{"d_model": 384, "d_mlp": 1536, "norm_eps": 1e-06, "bias": "none", "parallel_block": false, "init_std_up": 0.0191, "doc_mask": true}
Each number is 128 + 24 x the weight over its row's rms, rounded and kept within 0 to 255. Layers, rows and columns count from 0. The size above them is the row's rms in percent of the matrix's.

# layer 16 MLP down, 384x1536, rms 0.0257, rows 323-376, columns 1408-1535
size [ 96 100 100 104 104 101 104  98 104 103  97  98  94 100  99 101  96  98  96 100 109 107 103 100  98 100  98  97 105  99  99  94 102 101  99 165 101 157  95  98  94  96  99 103 100 101  99 102  98  98  99  97  95 102]
[[122 146 163 100 115  85 182 119 144 135 143 163 155 147 146 151 109 113 154 119  98 116 131 152 113 111  73 101 138  93 102 160 122 106 120 134 136 104 157 105  90 136 102 164 138 131 110 124 153 106 109 100 164 142 124 138 120  93 132  90  68 107 134 130 106 127 156 137 129  91 115 139  87 117 150 135 137 122 110 125 122 104 133 137 154 144 120 144 155 109 126 105 125 119 111 107 109 115 109 131 132 158 122 146 135 119 114 135  93  74 147  95  72 137 134 113 195 135 126 139 175 131 110 102  95 133 110 153]
 [109 153 124 112 130 120 116 146 140  94  96 144 121 106 140 100 149 147 156 109 155 107 109 147 155 164 170 124 143  84 130 118 134  96 134 152 141 117 182 126 177 130 167 159 156 102 144  79  83 132 147 118 137 126  94 163 105 119  94 118  87 164 141 120 159 110 210 110 118  99 130 125 120 119 118  92 175 148 147 146  94 113 163 113 136 131 137 153 120  93 151 143 107 118 143 121 150 125 158 118  65 135 122 127 159 175 124 148  90 155 160  97 149 131 144 133 147 124 148 164 148  99 100 121 145  92 123  99]
 [132 126 127 137 177 145 136 137 169 149 105 114  95 111  74 154 144 107 120  85  77 122 122 142  83 157  89 142 108 115 117 118 112 118 169 134 136 130 108 160 120 137 118 127 171 121 102 155 121 140  72  94 122 113  99 132 127 104 125 112 126 115 154 104 119 128 147 150 106 130  83 100  98 172 116 145 101  82 137 155 126 154 131 152 109 130 148 131 112 113 135 129 148 137 114 142 152 145 143 136 139 122 101 111 137 111 149 119 140 106 130  91 109  92 105 142 126 164  92 130 123 157 121 139  94 167 132 129]
 [151 138 186 114 129 146 154 113 135 140 120 112 134 162  88 125 110 124 118 121 173 120 153 130 150 126 118 108 123 119 148 104 120 107 177 157  81 110 141 141 114 126 161 139 100 101 159 118 125 134  63 112 164 130 137 145 129 143 160 113 131 122 148 119 130 135  75 123 132 170 134 148 118 122  72 139 137 150 148 119 104 154  81 143 164 128 131  75  82  92 151 135  72 128 110 109 132 159 128 131 142  98 110 117 121 155 118 107 139 118 134  87 127 147 144 166  98 141 110 141 135 123 141 168 103 147 154  92]
 [148 107 115 117 129  93 114  77  79 131 116 127 166 113 132 118 118 167 154 149 130 173 130 115 117 120 140 137 112 153 127 102 166  88 117 170 132 162 119  95 161 139 133  92 126 126 156  88 109  51 117 122 116 121 166 156 111 116 180 126 165 141  82 176 154 133 172 143 107 127 137 160 152 100 155 137 131  98 120 146 131 154 103 101  87 160 129 152 165 132 124 122 158 137 137 115 126 143 102 112 110 141 122 137 132 160 140 147 162 103 130 117 120 153 121 146  95 136  73 111 134 209 133 110 175 143 146 111]
 [121 104 124 109 138 120 139 171  97 134 147 160 169 113 122 121 140 107 134 131 153  80 129 100 139 162 130 102 132 158 138 131 148 118 112  87 134 132 128 103 131 125 149 112 111 115 158 165  99 144 125 101 123 112 153  99 168 150 165  98 128 125 134 146 124 151 141 134 136 135 110 115  70 200 114 158 129 128 133 136 113 112 180 111 137 148 131  97 133  95 128 121 149 125 129 137 155 139 152 138  94 118 124 129 144  87  65 169 132  92 126 126 167 119 175  89 182 159 178  67 153 171 165 157 149 110  98 130]
 [185 144 125 170 133 122 140 132 139 111 169 141 142 104 144 143  83 111 131 126 162 119 115 144 134 104 128 108  66 110 135 126 140 140 115 122 117 149 114 114 135 130 155  95 140 128 100 107 156  92 163  99 147 141 125 126  59 138 138 157 146 167 119 106 100 158 153  90  86  97 107 139 142  80 110 133 169  92 153 141 147 127 114 144 127 155 104 121 156 141 151  96 132 122 158  83 178 112 124 132 142 145 141 115 120 119 123  92  68 129 134 145 133 172 122 135 159 135 146 107 153 131 181 142  95 113 147 119]
 [136 130 169  88 100 115 130 145 157 160 172 137 101 148 151 158 147 158 135  97  82 113 116 110 138 120 118 135 115 130  95 144 116  92 148 102 118 144  86 131 104  93 157 135 129 137 123 126 139 119 118 140  89 113 127 114 113 161 123 152 109 110 130 132 150 136 145 165 141 130 151 107 128 110 131 175 133 155 123 123 164 127 163 127 112 119 152  59 164 118  95 104 133  90  92 139 113 142 147 118 111 113 139 155 143  96 180 177  65 143 109 112 127 130 165 108 132 171 139 133 135 113 124 125 154  89 160 130]
 [134 110 126 126 103 130 116 111 125 136 130 134  85 142 129 123 125 120 143 138 122 137 109  88 145 113 112 103  88 150 105 146 139 130 123 146 122 130 118 120 135 137 105 197 119 124 144 137 133 140 129 131 126 121  99 105 106  86 143 137 117  82 152 108  97 162 163 154 117 140 135 125 182  52 124 170  93 160 119  97  91 108 168 134  78  84 107 162 162 143  85 104 111 147 126 154 129 124 125 148 113 146 165 119 122 120 178 173 133 143 127 125 148 131 115  92 115  96 133 104 133 120 178 137 130 135 138 136]
 [144  94 125 128 124 148 123  80 109 110 119 113 149 152 116 118 107 154 132 143 141 154 154 138 150 115 125 149 140 111 131 110 164 129 100 141 100 171  99  85 106 144 125 138  80 153 159 162 132 112 100 121 151 140 128  95 134 123 110 176 170 106 128 161 103 158 118 154 143 154 151 146 130 105 105 152 112 130  94 133 101 166 146 120 169 142 125 110 146 106  80 118 116 125 111 133 128 130 108 126 108 122 121 122 143 144 131 160 154  86 118 103 117 142 131 123  66 116 150 109 123 163 188 129 128 153 119 127]
 [130 106 160 133 168 121 122 140 135 131 141  96 142 118 114 134 105 132 109  91 136  94  94  84  87 144 118 116 109 142 118  91 138 143 146 152 116 108  96 130 148 152 116 111 125 110 138 113 118 137 133 153 127 126 134 162 166 128 118 138 121 135 124 123 158 100 103 166 151  73 117 135 140 146 124 104 136 123 114 105 152 106 158 112  61  76 129 144 138 149 141 178  73 141 113 117 137 126 127 104 106 138 129 108 171 157 144 103 140 181 118 139 116 165 120  76 142  99 146 136 133 178  97 148 126 147 128 170]
 [124 152 144 178 111 146 145  82  98 148 135 108 158 121 129 104 178  83 118  85 120 139 157 119 123 138  70 150 154 105 150 106 106 148 103 165 141 174 103 170  86 113 119 125 130 136 103 111 143 145 108 158  86 131 143  92 137 145 131 114 122 194 116 162 107 125 113 139 163 103 127 124 126  83 131 113 133 123 157 140 174 101 113 106 142 154 107 117 159 143 174  94  48 133  85 111 138 101 124 140 140 119 132 152 104 127 151 142 160 101 115 130 106 128  75 109 129  97 143  85 137  98 128 129 117 157 141  96]
 [145 159 111 164 155 128 138 137 142 133 157 121  98 113 137 135 109 137 126 162 135 111 112 149 157 132 171 118 123 102 139 137 106 134 135  96 168 139 131 123 128 125 133 127 156 155 145 154 135 143 156 111 186 110 132 161 148 114 121 100 112 109  99 140 137 104  97 109 100 123 138 147  99 132 116 100 125 128 107  89 154 127 154 103 138 133 122 164  99 103 156 153 112 151 154 106 113 159 150 103  88 127 133 112 139 140 104 140 170  98 138 124 133 170 167 116 128  98 158 109 107 131 125 142 135 158 130 119]
 [142  95 112 135 120 114 131 118 119 112 126 116 121 131 102 101 159 192 141 112 124 159 144 109 143 176 162 150 126 155 118 103  86 143 127 158 116 148 137 109  96 118 156 165 122 124 117 112 115 111 143 148 112 134 137 147 146 139 119 144 174 178 128  99 148 107 108 153 148 123 173 127 109 118 141 146 118 152 102 121 108 126 119  90  97 151 170 116 157 128 149 147 142 149 116 146 168 137 127 133 131 122 145 162 131 119 154  77 164 122 111 140  95 163  85 162 118 165 134 139 112 127 107 136 121 131 116 131]
 [158 138 149 139  50 110 141 160 119 101 142 102  96 123 127 116 126 127 121 132 138 134 142 105 143 103  92 108 100 157 141 100 123 148 114 110 118 108  93 128 104 110 123 116 143 124 152 123 124 144 131 169 118  98 111 128 127 118  94 129 104 104  63  87 124 111 167 104 102 117 112 151 195 107 161 107 126 159 169 130 128 134 122 140 114 116 133 187 101 117 108 146 129 113 138 162 170 184 150 171 126 125 138 121 141 117 146 122 121  99 133 107 161 138 110 111 124  84 102 126 142 146 163 129 115 102  72 160]
 [136 127 145 146 133 119 127  88  99 108 119 184 144 146 125 109 152 137 161 168 143 134 127 119 128 155 151 134 134 161 173  90 104 114 148 106 130 129 185 139 129  92 154 125 100  94 132 153 100 111  92 129 127 134 133 148 148 120 113 111  93  97 167 120  82  94 135 148 117 107 158 146 117 182 131  95 142 115 127 148 126 134 137 120 169 137 129 105 115 117 191 156 116 124 180 134 125 110 137 125 110 107 137 145 107  99 151 147 120 147 132 146 141 120 147 127 115 109 132 138 156 137 139 118 115 119 134 168]
 [138 109 149 115 110 132 108 144 149 130 114 120 116  86 103 134 149 147 148 126 130 155 100 120 128 144 141 132 157 116 132 141 157 141  52 119 122 163 143 124 110 163 147 133 140 164 157 117 113 139 163 103 147  96 127 145  99 127  95 118 141 146 129 131 164 129 123 145 168 140 125 158 110 181 158 166 119 131 140 129 143 120 126 152 144 125 139 155  73 150 138 137 125 146 147 137 128 126 109 136 156 121 108 140 140 167 163 138 102 119 164 102  90 120 128 104 142 148 117 149 154 120 146 121 155 126 153 127]
 [146 116 130 143  95 149 124 138  94 115 103 105 179  76 133 133 127  89 108 146 170 113 108 134 133 137 140 178 133 105 137 149 117 106 156 141 112 113 151 133 109 109  58 156  72 116 108 131 173 121 138 122 114 116 145 136 140 106 181  88 159 108 111 146 124 151 164 121  91 146 152 132 127 133 118 106 144 145 159 142 141 135 128 135  84  93 126 143 147  99 124 143 147  89 128 139 111 120 128 124 151 161  82 128 163  81 153 158 145  99 126 144 133 111 124 182  96 119 110 144 112 121  86 164 143 146  94 125]
 [166 132  99 111 130 153 128 157 118 139 169 126 124  95 116 113 162 119 144 141  91  78 123 133  71 165 101 170 147 120 134 153  96 116 123 153 161 147 146 140 184 162 148 117 143 152 123 140 116 119 130 122 130 128 138 101 101 143 104 109 119 197 132 185 134  84 122 141 112 101 113 131 145 126  96  70 107 132 165 143 111 170 123 149 122 109 131 126 126 141  79  96 103 152 136 155 114 158  82 116 170 172 112  94 154 127 120 146 142 168 119  64 131 172  90 157 118  93 138 146 114 143 156 146 132 178 143 150]
 [145  94 130 133 129 127 112 133 105 137  92 104 135 153 171 132 101 150 137 133 124 120  95 114 132 106 120 149 151 103  98 154 142 107 109 161 102  94 129 126 112 137 164 108 118 124 122 130 158 124 144 185 161 138 112 101 215  98 149 147 129 152 159 112 142 171 148 126 129 115 110 133 141 141 120 162 165 166  87 111 115 151 123  88 118 147 181 131 129 100 125 112 170 187 137 109 148 161 142 122 124 147 108 168 159 158 109 149 152 144 145 127 114 111 102 107 127 120  53 133 129 136 123 104 122 108 129 107]
 [137 132 139 141  85 122 139 127 107 122 193 184 140 110 137 108 136 132 149 167 164 129 135 180 144 138 119 135 118  92 118 148 125 110 132 124 129 126 156 129 132 148 129  87 139 102 145 162 112 135 145 104 123 129  81 122 100  93 132 108 121  99 102 161 120 187 153 100 178 158 127 147 170 137 151  67  92 106 146 150 125 121 113 115 108  95 107  80 142 134 125 132 180 155 133 119 105 116 101 145  89 140 130 124 166 124 137 142 154 138 115 102 134 149 179 133 140 140 132 146 127 137 120  83 137 123 112 162]
 [150 119 163 105 113 109 134 139 136 111 123 167 137 140  89 153 136 115  94 139 173 145  80 101 105 123  85 138 113 123 151 152  91 133 117 123 113 114 135 143 139 121 118 105 122 157 128 119 140 157 146 130 149 137 113 130 150 121 153 124 131 109 136 144 148 122 109 123 136 133 170 163 152 167 165  83 158  95  88 120  96 114 114 124  91 110 124  88 109 115 128 140 124 139 116 142 131 113 144 105 118 112 134 114 123 104 132 179 116 111 117  91 123 132 105 105  93  92 148 132 123 154 102 123 116 152 131  87]
 [129 166 109 104 141 128 114 108  97 130 195  81 128 124 105 176  89 146 135 108 158 104  96 115 136 130  96 144 104 125 122 116 146 157  90 124 133 131 140 118 151 131 163 126 122 154  81 133  92 143 148 106  98 141 110 102 100 120 145 117 148  89 153 139 104 130 107 144 103 131 115 163  95 138 124 108 123 119  51 168 155 172 162 140 113 106 145 116 150 141  76 146 118 156 130 152 113 115  72 158 109 117 121 119 115  95 137 154 127 142  97 127 131 147 101 125 127 152 137 134 150 102 117 138 136 127 144 135]
 [127 128 163 136 131 117 107 147 119 141 107 139 133 127 163 125 140 135 100 108 122 110 108 146 153 165 155 155 144 134 117 116 139 121 130 124 139 131 151 136 130  98 124 145 152 114 146 143 143 142 156 123 154 151  89 142 145  97 117 133 136  91 124 168 155 160 118 110 171 147 139 188 186 182 140 111 150  86 109 120 132 131 162 124 165 143 114 158 116 129  90 130  87 133 129 149 134  85 137 162 145 130 125 174 142 141 113 118  91 122 115 116 143 119 132 114 122  94 105 124 130 159 162 131 157 101 118 148]
 [135 157 138 131 105 139 113 166 101  95 133 122  80 127 121 113 100 137 138  68 168 101  93 121 122 136 134 101 106 111 141 108  99 126 123 102 108 107 103 128 119 130 110 132 101 151 114 124 135 136 122 116  87 124 139  93 143 126 157 120 141 166 134 125 107 119 138 116 138 129 133 108  84 100 116 104 127  81  57 122 143 122 151  96 151 114  89 133 175 119 133 118  92 130 132 134 137 123 128 104  89 138 134 132 135 121 137 151  92 110 126 174 139 136 166 119 137  91 137 122 117 125 111 133 108 141 118  93]
 [131 114 139 147 174  99 121 120 141 121 133  97 113 173 118 114 124 122 128 110 121 124 148  97 111  93 174 168 113 159 114  87 145 133 147 149 146 136 167 134  89 135 172 131 155 112 101 147 137 146  97 132 159 115  71 137 102 121 158 142 164  84 103 130 155 171 136 144 153 134 114 109 160  96 111 153 109 149 106 132 146 137 157  94 160 121 146  86 134 141  63 119 149 133 131 133 100 120 136 119 103  99 126 137 139 144  77 122 107 126 182 128 118 140 121 122 177 101 128 130 138 156 123 111 119 122 139 119]
 [148 108  93 153  95 125 153 154 102 127 156 122 122 103 137 141 117 124 150 123 169 146 123 145 137 142 109 123 121 129 102 119 163 155 126  94 109 130 127 111 128 118 103 123 143 135 135 164 116 171 142 133 128 124 103 125 119 142 113 122 136 109  96 136 136 156 113 143 105 125 134 134 102 107  94 155 132 170 136 119 125 124  92 130 137 122 141  90 140 159 143 127  97 139 115 131 122 128  96 128 155 114 156 151 114 127 126 104  88 140 126 135 102 124 110 121 124 147 163 129 121  99 125 151 142 110 155 110]
 [135 133 153 180  97 142 117 136 158 137 131 106 128 108 147 119 136 144 139  92 102 139 100 158 137  98 154 131  89  91 143  84 118 140 106 165 131 134 104 141 112 160 152 124 190 119 124 177 149 106 122 129  86 137 120 102 131 117  99 127 166 102  85 105  92 101  58 121 147  93  89 138 139 133 157 100 143  67 116 128 143 136 162 138 141 101 115  92 148 142 101 132 103 109 122 101  95 151 114 166 108 112 113 167 138  82 213 115 112 148 129 133 118 122 164  78 154 134 122 116 114 154  77 137 109 127 111 164]
 [157 117 129 130 124  91 146  96 127  82 126 150 124 117 147 152 136 119 147 133 165 150 133 121 158 121  96 128  99 137 120  76 180 114 144  97 146 122 109 101 131 157 126 133 135 155 128 143  80 137 149 135 142 164 129 136 118 137 125  84 143 106 121 119 128 131  50 108 112 135 100 127  98 127 168 168 157 135 131  85 127 100 108 110 137 155 119 109 134 117 136 108  79 133 144 115 151 139 140  87 117 184  95 137 137 156 173 123  74 134 131 171 121 105 170 155 158 127 182  87 126 113 158 107 190 108 114  86]
 [ 87 194  88  83  84 154 121  84  86 125  80 110  81 116 117 128 142 135 105 121 123 109 121 126  89 125 141 143 148 117 133 200 111 124  57 146  90 143 126 119  72 115 128 128 112 155 118 107 155 107  88 142  89 122 129 117 128  83 123 124 113 155 119 110 140 144  98 134 126  91 151 133 145 145 122 116 128 151 151 129 132 120 124 124 143 137 153 175 105  82 124 126 106 112 105 158 143  71 105 124 119 112 124 112 133 123 113  93 145 106 129 120  91 137 102 122 118  81 133 100  85 141 109 111 117 109 147 100]
 [130 109 149 170 119 122 140  61 136 122 139 142 166 133 139 136 110 130 118 145 101 112 137 107 135 146 157 110 113 136 112 140 136  97 123 140 112 105 151 112 110 145 101 162 123 125  93 123  99 140 165 132 154 120 155 144  95 122 136 129 143 125 138 113 166  99 126 115 118 123 165  94 100 148 143 144 123 127 110 146 123 106 155 114 153 101 125  89 124  82 124 110 110 108 146 139 168 137 133 141  98 124 139 153 157  93 135 115 145 125 142 140 117 108 111  82 119 121 124 160 141 130 115 130  49 187 140  77]
 [128 166 106 178 118 130 108 110 169 117 136 131 175 111 128 121 130  69 126 155 140 107 113  93 108 120 172 145 135  99 108  77 121 154 104 148 149 158 139 105 107 114 110 130 136 163 150 112 132 108  97 133 163 128 129  99  98 184 135 138 145 125 151 134 144 111 176 111  90 150 162 135 126 112 111  97 136  65 140 150 145 162 113 125  80 118 115 108 200 106 106 125  97 131 140 121 146 109 131 162 110 138  97 150 116  97 150 168 157  89 137 113 114 175  96  91  94 118 134 107 167 116 119 148 120 148 128  82]
 [102 166 129 100 135 140 133 135 137 105 145  89 128 120 101 152 155 145 120 118  99 122 118  90 130 118 107 114 159 118 128 121  99 153  95 118 148  85 102 111 121 119 118  40 148 156  99  94 140 109 178 164 122 145 146 141 140 169 102 112 134 120 129 165 102 138 120 109 147 146 105 100 178 123 116 146 126 158 112 111 131 131 118 121 144 119 122 128 151  82 124  97 115 149 128 116 124 121 104  99  71 102 142 125 147 100 107 109 167 127 144  95 119 126 168  97 112 119 104 127 138  89  97 128 183 101 143 149]
 [125 137 149 151 150 130 156 136 134 131 133 133 107 127 117 123  95 140 128  82 147 140 116 111  89 106 149 102  89 132 160 200 142 105 106 113 116 127 117 139 174 109  74 111 124 108 124  82 163 123 101 134 112 123  96 155 123 135 166 145 125 141 125 129 161 122 123 133 167 118 101 131  86 148  95 109 133 104 147  98 121 123 149 123  68 111 129 164 143 118 141 148 142  80 130 104 122 112 137 175 154 155 119 159 140 161 132 112  68 116 116  92 143 122 147 127 102 102 129 117 138 124 134 102 130 112 135 104]
 [124 106 108 165 158 142 118 185 161 127  90 118 131  67 115 123 107  98 123 140 111  75 120 151 118 105 112 122 103 140 111 126 126 153 107  98 143 128 142 137 148 106 157 155 124 101 110 143 111 148 107 131 105 110 106  98  92 105 136 142 115 134 127 104 103 143 127 128 127 181 142 132 154 141 148 161  86 138 141 117 119 146 178  97 131  99 170 144 142 167 149 101 107 132  93 107 131 137 124 118 146 147 141 117 142 167 100 113 166 146 152  69  89 146 152 112 148 110 103 132 141 135 157 123 146 119 137 120]
 [127 119 126 122 118 151 142 127 138 138 103 138 136  85 116 254 138 121 128 125 174 132 118 143 160  92 144 151 123 139 139 164 141 139 147 118 111 132 149 139 111 120 119 147 117 134 114 127 223 120 108 145 118 141 106 140 131 117 110 112 119 139 133 134 147 119 144 132 120 160 142 112 137 107 123 122 128 123 186 132 118 201 110 116 207 143 150 130 107  90 109 151 112 132 145 144 117 139 198 155 100 138 115 110  96 131 106 113 115 119 144 170 123 169 152 121 165 107 151 118 136 128 154 132 131 188 117 136]
 [103 129 135 108  97 110 102 143 125 132 151 127 101 127 121  95 129 129 145 158 164 164 106 152 119 154 173 155 157 143 121 135 151 132 117 127 122 135 116 130 121 165 127 124 123  98 105  91 121  75 122  81 138 129 110 112 117 115  85 141 114 201 125 112 154  87  93 143 120 135 108 107 101 142 126 126 154 129 164 137 178 160  77 168 134 135 117 133 103 115 115 132  89 150 142 119 112  89 152 133 144 153 125 134 142 139 140  68 133 130 154 139 116 103  84 145 140 147 111 140 146 130 115 146 139 121 147 174]
 [125 114 187 133 161 146 147 136 140 150 131 130 137 146 165   7 136 119  88 150 134 142 142 145  43 100 136 111 112 122 112   0 127 134 111 140 116  92 144 121 130 140  80 104 138 136 152 153 115 123 132 126  98 122 154 122 108 142 141 124 140 128 145 132 107 110 118 125 125 105 137 166 108 123 132 130 156 137 123 142 138 122 118 115  73 105 151 119 128 149 121 148 154 131 115 155 119 123 109 118 139 133 141 135 163 121 175 154 148 160 102 139 148 128 107  55 105 153 118 122 140 119 113 137 109  36 148 104]
 [140 127 136 123 117 170 106  75 167 129 137 130 153 151 103  92 124  80 103 124  59  99 120 130 155 194 149 130 122 128 138  87 142 156 116 105 125 127 134  87 123 119 147 137  88 132 123 158 125 134 123 137  88  80 150 162 145 136 133 103 119 169 120 130 132 158 130  99 170 127 155 130 119 128 119 126 152 143 153 123 109 137 129 134 102 139 102 162 162 156 138 157 117 112 129 138 140 127 138 159  92 182 113 153 103 125 141 135 163 150 109 117 155 129  92 112 145 128 101 139 126 126 159 138  98 195 122 140]
 [104  61 101 118 162 124 156 101 117 134 101 129 117 137 107 136 106 141 116 129 128 127 129 102 159 118 118 174 114 114 105 117 133 139 123 129 121 134 142 112  98 130 160 105 130 111 105 151 110 145 154  73 174 126 126 111 124 103 100 130 176 140 141 166 127 159 107 140 203 173 143 129 138  67 109 145  73 140 119 147 127 118 142 135 132 123 193  76 107  80 145 108  99 114 141 132 130 162 126 136 140  92 155 106 110 153 118 114 127 149 121  90 121 122 102 116  81  74  98 143 133 134 147 120 103  89 116 137]
 [100 149  98 156 123 136 141 117 147 159 110 133 158  91 145 124 180 130 127 163 112 124 120 102 122 118 154 114  94 118 111 148 141 114 106 154 131 139 158 198 130 109  91 109 140 117  83  47 122 150 165 121 112 143 146 136 135 155 150 119  95 132 132 138 171 105 142 158 110 127 122 176 126 110  88 102 126 129 135 115 110 107 125 107 120 139  99 165 146 163 141 135 139 167 121 136 154 125  87 103 105 134 146  89 137 115 128  96 147 156 101 154 129 140  90 172 114 142 133 168 139 151 149 149 109 151 127 139]
 [132 142 114 116 123 131 157 113  88  84 150 161 112 141 159 161 146 134 149 153 114 115 127 131  86 140 133 138 127 161 116 137 136 111 112 147 138 134 136 106 118 164  78 105 151 116 113  82 118  93 161 111 136 159 145 143 109 145 140 121 135 112 171  97 139 126 119  96 169 154 132 132 141 138 107 180 148 151 101  89 134 101 149 132  90 121 106 152 153  66 137 165 155 112 127 111 153 118  88 139 148 153 140  99 160 134 124 115 136 148 131 150 166 114  99 154 100 138 126 168 131 129 142 150 182 113 152  82]
 [171 129 148 168 115  89 120 118 118 118 128 119 123 123 137 128 140 128 107 133 172 123 129  90 163 119 114 128 113 133  79 102 186 132 143 151 143 130 104 116 151 118 115 108  92 102  85 109 114 156 117 155 140 151 121 103 138 114 126 152 139  78 148 129 130  98 137 162 126 137 153 153 137 114 120 131 130 154 129 139 109 144 100 149  86 156 104 121 185 119 140 119 143 123 158 126 128 117 130 107 123 112 103 141 115 125  80 113 119 107 139 131 141 154 128 150 123  94 118 156 101 121 139  96 103 168 150 104]
 [121 124  89 126 151 105 128 140 147 120 126 103 172  98  82 113 136 102 145 139 152 158 126 115 138 134 149 122 138 157 146  97 122 110 130 153 144  94 122 110 119 101 124 137 129 165 140 105 130 166 180 159 114  99 151 156 158 153 161 156 125 129 122 135 111 133 139 129 111 122 150  96 129 151 151  94 120  77 167 159 100 139 103 146  93 164 109 122 118  82 149 169 121 114 126 133 121 126  83 132 114 146 136 137 187  94 106 136 138 141  97 158 120 123 128 133  90 177 142  92 110 137 126 126  83 108 132 119]
 [112 117 145 124 156 139 150 162 110 108 139 113 147 106 143 128 129  97 122 141 179  86 146 155 179 111 148 126 172 110  58 144 126 123 123 116 144 146 121 133  85  88 130 145 125 136 159 165 110 151 147 141 157 109  94 120 160 156 137 145 115 113  88 108 142 128 173 105  99 107 175 131 124 121  84 125 145 102 118 131 120 135 133 159 140 105 100 181 181 174 151  97 122 129 112 116 121 183  95 134 132 172 104 127 119 118 123 121 103 133 140  54 135 113 116 120 105 144 105 120 139 134 124 154 117 141 114 139]
 [126 125 158  76 147 137 141 155 148 137 151 126 143 146 119 162 140 105  90 145  86  99 133 141 151 148  62 143 128 107 133 140 126 142 214 113 140 122 100 112 163 111 127 125 158 142 137 159 151 121 148 138  67 168 112 105  76 145 136  78 139 139 111 111 101 142 136 108 125 153 158 123 120 134 128 125 109 112 155 114 119 117 112 138 105 126 148 148 131 154 140 144 153 122 131 156 131 145 129 149 141 159 168 112 117 163 156 102  93 114 155 125 159 130 116 182 118 113 142 122 129 126 121 129 128 132 147 170]
 [107 136 146  89 168  99 128 142  95 122 121  99  93 123 152  87  94 105 134 163 142 149 128 119  79 103  96 105 135 129 110 110 112 182 140 107 120 119 144 123 186  92 130 109 105 117 135  95 154 104 114 146 131  87 138 132 174 146 167 127  99 193  78 109 126  88 144 124 157  98 137 115 142 130 129 158  93 112 157 122  95 137 137 136  92 168 141 175 153 152  89 107 101  95 118 158 122 158  92 134 122 142 138 135 148 147 105 133 139 107 110 110 142 134 161 154 144 116 110 114 109 172 154 148  88 146 139 139]
 [125 116 153 104  90 143 147  76 180 107  76 105 138  68 104 144 145  90 132  89 118 111 129 120 153 120 108 134 164 103  86 123 147 150 115  59 110 108 122 147 142  93 127 123 100 128  81 131 123  77 148  92 101 100 112 149  85 169 170  91 124 115 111 125 138 138 138 145  77  77 130 140 146 139 136 113 129 143 156  74 138 113 105 112 143 129 107 126 131  81  87 160 151 110 119 105 104 119 119  98 145 143 132 127 122 128  89 100 153  74 102  92 114 118  94  77 142 158  68 106 123 148 146 148 154 149 118 167]
 [130 177 156 126 119 113  90 129 140 102  82 137 145 161 146  98  72 122 137 124 149 160 147 120 124 145  77 150 123 134 130 101 142 137 123 120 145 154 119 187 120 113 151 120  90 124 137 123 120 134 144 101 145 115 155 141 133 162 159 153 123 165 138 172 123 117 112 117 130 107 124 148  90 151 139  70 123 207 124 111  77  96  98 156  98 138  83 127 107 163 162 125  84  89 142 145 150 120 162 116 148 146 103 131 126 118 153 126  99 128 139 134 128 118 101 136 119 108 118 130 117 163 147 123 123 146 106  86]
 [146 144 104 137 115 161 181 121 150 101 168 117  96  77  73 106 110 169 137 152 172 103 142 109 108 182  98  93 102 111 154 109 160  93 169 145 164 130 157  94 120 119  98 158 105 108 141 107 129 117 119 110 142 125 116 140 116 116 127 115 138 119 101 129  86 149  80 137 125 173 117  85 116 141 113 128 168 116 132 110 143 100 126 158 152 146 165 130 157 132 113 117 219 149 128 115 171 106 125 108  76 128 143 114 132 139 143 137 158 155 113 172 131 153 143  82 129 156 136 150 140 166 111 183 129 168 139 118]
 [156 147 127 169  93 129 122 168 131 119 180 123 122  95 141 101 148  93 129 154 136 137  83 132 168 116 171 148 145 137 119 154 130 134 109 132 125 153 117 138 135 120 145 136 116 149 152 126 129 122 154 125 113  98  81 144 119 135 151 127 141  97 100 111 143 152 101 183 162 139 143 115 164 124 108 123 139 120  94  78 119 148 115 116 148 116 115 148 136 114 121 157 122 164 134  92 133 143 145 139 121 109 114 155 146 133  96 130 100 146 130  79 116 150 171 121 155 145 143 131 106 177 153 125 124 128  92  89]
 [152 103 142 140 122 118 118 100 108 129 128 130 159 114 158 122 111 139 163 126 123 115 155 126 120 123 155  68 130  98 144 101 140 151 101 119 149 160 155 123 158 103 163 152  98 159 142 148 110 167 138 176 172 157 109 130 149 158 165 112 111 119 115 152 128 108 128 139 155 170 127 127  86 151 132 136 114 139 156 150 163 138 115 119 109 137  95 187 147 122 131 123 130 191 133 126 114 134 123 131 133  99 112 137 132 128 125  80 167 118  87 169 122 140 126 174 135 136 137 129 109 174 118 148 134  96  88 134]
 [118 134 100 119 131 169 128  68 144 123 106 112 150 107 129 144 143 107 151 108 131 126  97 134 123 133  78 130 133 122 138 120 112  87 122 130 155 138 108 118 151  94 150 127 117 136 118 135 143  90 143 149 166 128  88 126  93 146 139 141 126 113  93 138 123 112 132 161 127 139 147 148 134  99  89 148 151 117 133 147 103 106 124  96 130  90  47 137 131 110 103 113  54 101 119 117  75 162 127 149 147 112 143 134 123 105 107 109 137 157 132 130  95 154  74 112 163 106 125 118 106 125 135 130 150 121 145  68]
 [102 134  96 139 138 146 105 121 121 173 151 119 136 100 139 130 171 100 140  84 214 144  84 142 102 125 155 154  93 136 131 141 115 122  84 175 127 133 136 110 132 104  93 120  88 137 132  67 113 110 107 178 116 155  92 122 133 143 177 150 136 111 189 134  95 130  64 128 125 125 107 134 131 124 120  96 156 137 146 117 125 124 136 153  57  99 154 172 140 136  83 135 131 181 127 127 123 102 112 153 147 128 118  96 126 128 110 102 124 147  97 137 134 125 100 115 108 163  79 155 104 139 134 158 132 125 131 121]]